config.yaml
head_dim: 64
hidden_act: "swiglu"
rope_fraction: 0.5
init_std_up: 0.0315
beta1: 0.95
decay_shape: "linear"
max_seq_len: 2048
Each number is 200 + 20 x the weight over its row's rms, rounded and kept within 0 to 999. Layers, rows and columns count from 0. The size before them is the row's rms in percent of the matrix's.

# layer 4 MLP gate, 1024x512, rms 0.079, rows 50-66, columns 256-319
100,204,159,167,164,226,209,206,204,247,191,196,210,219,179,191,198,248,222,178,188,231,173,209,203,204,200,220,233,223,213,215,235,207,182,210,188,201,233,208,209,208,200,164,172,203,173,183,192,177,179,135,183,183,190,195,204,205,175,165,185,188,230,194,198
097,174,208,235,175,220,178,222,192,207,210,223,199,222,191,209,195,189,182,196,178,207,210,207,217,232,210,185,141,271,236,178,246,196,204,187,155,170,188,211,236,218,195,194,231,202,191,160,179,203,198,225,206,169,194,211,232,201,218,186,219,202,194,207,216
100,213,190,167,162,193,157,182,202,207,162,170,180,192,205,207,196,191,196,206,198,208,188,196,200,203,213,212,196,243,239,208,188,224,198,204,209,130,214,211,199,195,213,196,186,188,234,206,187,175,205,218,169,177,179,177,215,226,199,200,202,176,209,187,190
102,159,211,208,202,192,218,200,188,192,172,213,201,169,183,207,209,200,145,193,179,218,202,192,192,218,223,187,203,190,200,203,178,213,162,221,199,211,142,182,185,230,200,219,196,185,213,212,205,194,211,197,188,190,227,233,187,203,241,195,170,232,209,225,197
102,191,174,184,193,225,184,230,154,240,183,209,209,216,193,209,218,220,235,235,183,159,215,185,238,197,233,216,224,199,203,196,165,212,222,196,232,196,230,188,191,192,160,222,229,179,184,173,224,218,198,189,182,189,187,212,221,229,187,191,194,220,206,202,203
092,185,174,213,148,201,169,222,231,233,189,193,199,188,201,188,215,232,202,222,194,210,187,225,202,212,225,200,204,175,213,190,170,214,213,203,195,188,241,217,176,192,190,152,174,171,182,222,206,206,207,176,205,190,161,199,227,209,244,192,217,219,209,176,186
103,240,201,238,173,210,212,208,202,195,160,215,182,192,165,202,212,185,214,192,191,201,201,207,169,216,164,189,209,202,228,170,184,268,142,165,182,203,185,198,243,189,222,205,187,206,196,168,201,209,230,186,195,192,206,190,194,173,186,226,197,220,211,220,168
098,164,231,200,176,199,211,188,193,195,188,192,189,195,236,170,204,192,183,205,249,215,185,192,180,186,209,202,231,224,218,228,210,187,198,227,174,199,187,183,218,206,222,177,198,202,188,220,178,188,213,169,231,211,223,199,217,212,211,174,228,213,183,238,207
099,239,201,200,219,184,199,173,181,173,189,205,200,193,215,194,229,246,179,230,181,227,194,198,198,196,241,163,180,216,223,178,191,204,190,203,182,206,209,193,212,185,192,217,179,240,170,166,187,169,198,219,180,182,187,212,179,209,200,206,196,184,190,192,176
095,208,197,160,174,209,203,185,208,249,208,214,194,168,188,157,217,206,205,194,209,203,171,197,186,216,172,171,215,200,234,195,175,203,175,183,195,176,219,168,195,199,249,201,193,192,167,163,207,204,209,198,203,213,192,184,219,229,185,203,212,184,148,162,189
102,210,181,189,180,200,198,193,211,235,183,196,226,178,202,203,223,197,198,199,157,224,233,192,190,241,239,189,178,221,175,194,210,216,216,194,185,190,206,165,185,154,245,215,258,188,211,238,194,192,209,172,224,186,198,194,189,175,223,207,215,191,188,206,181
099,208,160,166,223,164,182,191,210,221,164,178,206,198,222,173,208,184,221,174,189,178,163,196,169,200,192,190,184,185,216,210,173,197,219,213,191,178,201,174,194,195,208,211,216,224,206,213,192,231,221,186,210,221,192,234,199,179,206,190,243,196,221,202,177
095,219,191,185,246,214,250,192,191,160,193,226,198,179,219,211,194,196,168,222,174,189,202,202,209,205,175,199,202,219,231,201,196,174,192,170,197,221,178,219,218,247,234,211,214,174,207,185,227,172,198,186,206,192,212,173,228,171,229,204,197,195,220,215,186
104,216,209,220,209,212,218,202,191,182,182,215,201,203,206,211,204,217,249,201,220,173,179,179,184,237,209,227,184,222,181,214,211,156,228,213,182,190,195,199,190,194,218,173,216,178,199,162,218,172,188,201,216,194,207,190,188,198,245,191,178,164,187,197,198
102,198,198,193,210,199,180,207,205,223,197,217,233,184,188,193,224,191,204,203,244,231,205,201,189,244,223,204,198,202,221,221,213,228,176,204,213,202,167,190,211,181,189,190,197,224,184,189,197,227,197,182,200,178,211,241,189,182,206,181,240,239,180,191,191
095,206,208,195,184,198,184,224,190,223,220,224,189,164,154,218,230,198,200,217,154,190,186,185,210,234,191,179,206,175,179,186,182,201,171,166,197,186,166,216,193,191,214,185,188,190,219,202,184,187,218,161,258,214,192,204,213,222,211,240,177,190,167,184,187
105,192,227,194,177,213,209,181,204,214,200,207,231,177,189,207,247,206,173,171,219,187,194,237,185,204,186,207,205,164,212,222,223,225,178,199,194,207,202,200,202,185,217,185,180,189,237,221,241,181,193,218,231,206,191,198,211,218,253,207,227,237,189,172,182
# layer 4 MLP up, 1024x512, rms 0.0838, rows 50-66, columns 256-319
107,197,210,209,229,201,190,202,210,210,177,181,207,199,220,179,199,224,231,201,227,202,159,218,192,237,208,201,199,222,207,186,198,175,193,196,185,209,184,202,193,203,214,183,191,206,164,189,233,228,184,191,179,177,208,193,167,191,228,170,201,217,186,246,188
090,212,199,223,190,186,201,239,174,179,209,196,221,193,211,211,206,234,195,188,193,210,193,194,199,205,201,172,178,183,202,168,206,225,226,204,176,184,166,251,199,201,206,147,226,173,190,178,209,195,180,192,178,188,206,220,229,224,255,217,226,178,176,229,226
093,221,252,194,176,202,199,215,228,175,240,210,240,216,194,172,193,196,192,227,198,185,194,228,189,223,211,196,197,169,218,216,203,229,218,201,187,179,230,215,210,207,195,231,192,222,207,202,184,229,203,202,218,203,238,191,177,208,206,172,208,193,231,194,192
106,228,214,231,221,190,215,221,228,187,210,198,188,223,187,199,204,215,198,218,209,161,185,210,215,212,223,172,203,207,224,191,180,215,199,179,182,197,185,211,201,202,193,187,217,200,238,153,216,207,205,193,205,201,194,201,203,237,194,227,211,199,212,168,203
100,224,197,177,172,161,205,207,216,212,189,206,199,194,205,198,199,193,204,208,167,197,225,205,208,200,231,167,194,250,228,204,211,181,191,190,224,219,253,194,209,193,182,181,207,226,194,215,202,180,188,210,207,206,198,210,204,195,222,202,195,177,224,213,191
095,198,203,227,204,217,220,186,180,232,157,184,222,196,227,236,214,212,165,195,215,214,157,226,203,215,205,199,189,198,198,176,199,208,189,170,177,229,186,222,165,189,228,169,186,169,180,258,249,227,206,194,225,170,184,224,184,214,199,216,173,161,200,190,202
100,221,178,239,168,174,211,193,174,196,189,179,204,210,212,183,192,170,180,182,210,229,210,186,199,198,178,186,204,177,197,210,238,246,183,200,219,206,166,191,211,212,221,178,201,194,157,189,200,237,179,200,201,202,194,209,211,200,188,231,204,205,197,175,191
109,211,193,234,199,199,188,188,188,208,209,217,201,203,238,195,202,211,224,214,181,189,182,201,194,198,218,226,224,162,207,226,194,168,255,190,204,203,212,225,201,200,192,200,220,221,233,190,180,230,177,211,193,217,169,197,166,189,172,182,213,217,223,175,201
093,213,182,203,198,179,229,215,197,242,199,194,187,150,172,146,200,158,230,193,231,194,197,175,219,189,182,217,191,237,203,206,177,202,188,197,224,179,219,221,174,227,131,220,171,191,177,152,175,176,201,199,187,231,221,212,218,199,176,193,185,190,164,204,184
091,199,195,170,172,213,165,238,177,198,212,208,234,255,193,212,188,193,226,187,214,202,209,186,223,246,185,213,210,232,181,193,176,196,226,205,241,193,224,213,209,192,214,218,226,175,210,221,207,220,222,193,204,210,203,196,183,173,207,198,189,213,219,178,223
099,192,187,227,213,218,191,229,200,168,174,186,188,208,170,206,203,200,200,196,190,198,200,226,212,230,168,222,220,181,208,190,185,197,167,185,162,220,155,226,200,215,176,139,183,196,191,172,234,169,212,198,193,195,218,233,226,223,211,191,171,188,180,216,161
098,217,162,187,178,185,187,178,184,188,211,217,229,193,208,237,215,210,193,226,183,192,170,181,186,195,177,213,166,176,197,155,207,196,184,205,160,183,187,192,203,192,184,247,189,194,173,225,182,219,198,172,229,202,203,195,188,221,194,170,169,251,189,184,190
093,170,142,185,185,218,195,189,198,207,164,186,200,194,193,195,204,195,197,206,172,202,208,208,184,185,205,189,203,213,200,236,200,214,243,219,225,177,174,186,213,205,187,212,245,262,189,186,172,175,196,178,209,205,177,187,214,225,221,212,247,200,214,158,205
095,215,208,172,213,209,190,213,192,183,169,160,181,184,217,195,206,204,217,176,190,175,181,194,194,213,196,196,196,242,206,203,184,253,199,201,185,196,207,200,199,230,161,203,171,201,221,185,203,186,253,204,218,221,180,201,200,229,185,217,180,195,188,193,184
101,189,203,161,200,205,200,195,188,223,206,193,197,211,206,192,191,195,182,193,228,179,201,200,194,203,224,231,221,146,214,214,166,211,192,244,219,198,183,191,192,206,160,236,175,152,135,189,187,234,188,208,206,211,211,178,186,188,174,172,244,233,217,205,200
091,192,207,182,204,211,175,190,198,110,200,177,236,167,233,171,194,222,169,173,212,196,195,178,211,225,183,193,195,204,184,184,203,193,179,208,207,180,174,196,229,175,206,198,214,207,185,216,188,202,201,201,179,182,190,228,171,176,198,165,191,216,227,155,191
104,179,227,189,218,208,178,217,234,202,214,200,221,203,218,166,212,193,192,247,198,193,225,203,221,204,194,181,184,206,190,180,220,171,226,210,189,206,191,157,181,235,181,214,187,207,185,224,202,213,192,206,205,214,161,195,176,196,197,215,221,203,201,183,214
# layer 4 MLP down (transposed), 1024x512, rms 0.0824, rows 50-66, columns 256-319
100,169,180,225,229,191,231,201,223,171,186,206,220,177,233,176,194,192,195,206,175,177,209,194,220,188,211,222,142,186,225,190,215,225,209,201,206,199,191,194,206,208,194,196,223,230,221,215,174,198,171,242,179,186,198,167,187,202,205,223,177,209,190,231,178
092,195,182,158,185,217,202,192,190,192,184,186,179,207,191,182,200,188,159,167,198,189,204,209,202,228,219,205,175,204,200,189,211,201,222,171,183,220,200,177,212,209,230,218,208,222,212,225,200,198,194,193,202,234,219,188,201,179,191,193,168,183,199,156,189
094,213,183,239,195,189,217,193,200,190,160,215,188,238,196,196,203,196,210,210,211,222,194,203,221,187,198,193,190,226,218,198,202,210,215,191,205,168,200,208,197,224,233,191,217,207,191,199,192,181,207,202,204,201,190,191,233,222,168,196,212,198,208,200,210
102,187,235,238,172,217,260,199,191,159,225,211,216,161,203,232,163,181,192,177,191,193,226,210,206,184,210,216,177,206,197,176,233,194,163,206,193,181,240,204,202,202,180,210,209,213,188,215,178,225,171,175,185,211,213,233,220,232,176,190,215,233,203,207,220
098,198,192,190,213,222,175,171,209,172,208,188,188,196,235,211,215,178,180,216,203,182,179,163,180,219,196,221,182,158,193,204,183,193,179,165,167,192,212,230,180,224,166,184,196,221,226,189,190,186,189,183,181,209,185,205,184,169,191,211,214,188,184,180,190
098,219,192,180,205,235,176,193,174,201,234,177,179,244,192,212,221,214,202,176,146,226,222,210,191,200,199,211,189,183,191,198,165,176,199,199,201,165,222,238,192,170,215,176,225,212,218,224,224,203,236,199,231,182,211,179,193,211,208,190,182,198,191,227,226
098,180,214,192,197,218,219,204,194,195,233,180,212,193,165,222,221,195,194,193,196,179,208,190,163,166,188,224,188,190,204,189,188,189,207,211,185,198,248,196,204,221,246,206,160,207,222,221,215,167,208,209,176,189,194,225,204,192,179,193,213,205,191,189,188
103,183,196,224,216,207,220,175,226,193,162,224,220,243,230,196,211,224,193,180,220,190,190,202,199,200,175,214,197,228,203,196,220,227,195,217,174,206,238,220,182,143,189,189,196,192,198,187,191,187,165,207,169,181,232,179,254,193,226,191,196,207,196,158,188
097,229,216,217,176,181,206,201,188,222,199,190,190,195,208,210,216,189,187,219,201,215,191,195,198,233,189,217,192,182,186,187,200,197,213,164,189,206,185,184,209,206,201,193,187,197,170,187,175,189,201,171,204,196,201,198,216,206,240,172,188,183,201,171,190
091,208,196,206,211,188,175,175,185,211,195,195,241,174,220,168,209,181,197,202,221,193,230,178,211,242,187,172,170,189,198,228,210,205,225,187,206,193,215,186,191,162,230,195,191,245,154,185,193,209,238,225,192,203,209,183,205,221,188,188,259,191,179,231,246
098,162,228,209,192,218,194,198,177,194,213,198,195,180,195,214,206,182,192,207,216,219,197,206,230,235,209,183,181,205,193,149,215,234,189,246,158,199,181,176,220,183,183,218,218,201,204,174,163,213,200,202,206,203,182,188,185,176,203,215,222,222,189,191,201
097,181,177,186,228,167,187,217,225,228,207,192,229,202,171,184,217,217,166,235,194,235,217,230,177,199,207,198,228,221,243,200,188,144,195,201,229,207,210,173,217,179,224,217,176,174,212,168,210,164,205,229,192,186,215,185,219,170,218,229,210,197,206,227,216
099,198,200,218,212,202,214,190,200,178,211,192,170,175,214,185,215,224,191,214,220,192,195,206,252,198,189,188,204,211,194,193,194,192,216,177,215,177,194,215,206,216,236,240,201,182,183,200,190,199,222,206,184,194,194,207,203,201,227,223,203,200,202,210,205
096,233,192,199,185,221,192,230,214,208,234,204,168,203,249,156,222,210,186,193,202,254,231,226,184,204,203,196,215,159,217,211,251,170,208,217,212,190,189,185,219,180,224,210,218,197,229,193,222,248,204,203,199,193,179,194,196,177,208,208,227,181,196,177,191
100,197,177,190,187,204,205,198,209,202,221,172,214,176,201,178,242,176,210,167,201,211,236,189,200,190,222,163,219,154,199,169,166,193,209,178,231,177,186,219,192,212,206,165,229,191,208,229,207,196,223,194,204,179,198,187,204,224,212,210,214,215,190,229,184
093,170,240,169,214,214,197,202,191,204,192,196,188,226,183,177,160,149,214,190,197,177,196,220,188,234,189,190,215,204,169,175,186,189,176,199,209,187,226,197,222,226,208,239,201,193,193,195,200,198,184,177,244,214,181,196,215,226,209,213,198,227,186,211,240
101,207,201,229,168,176,234,201,218,182,185,211,244,201,223,208,209,201,218,211,203,177,199,209,196,214,197,221,186,218,171,230,228,170,206,216,161,191,207,192,239,177,184,199,159,223,165,197,190,210,202,205,174,169,214,214,174,203,214,150,199,184,190,202,183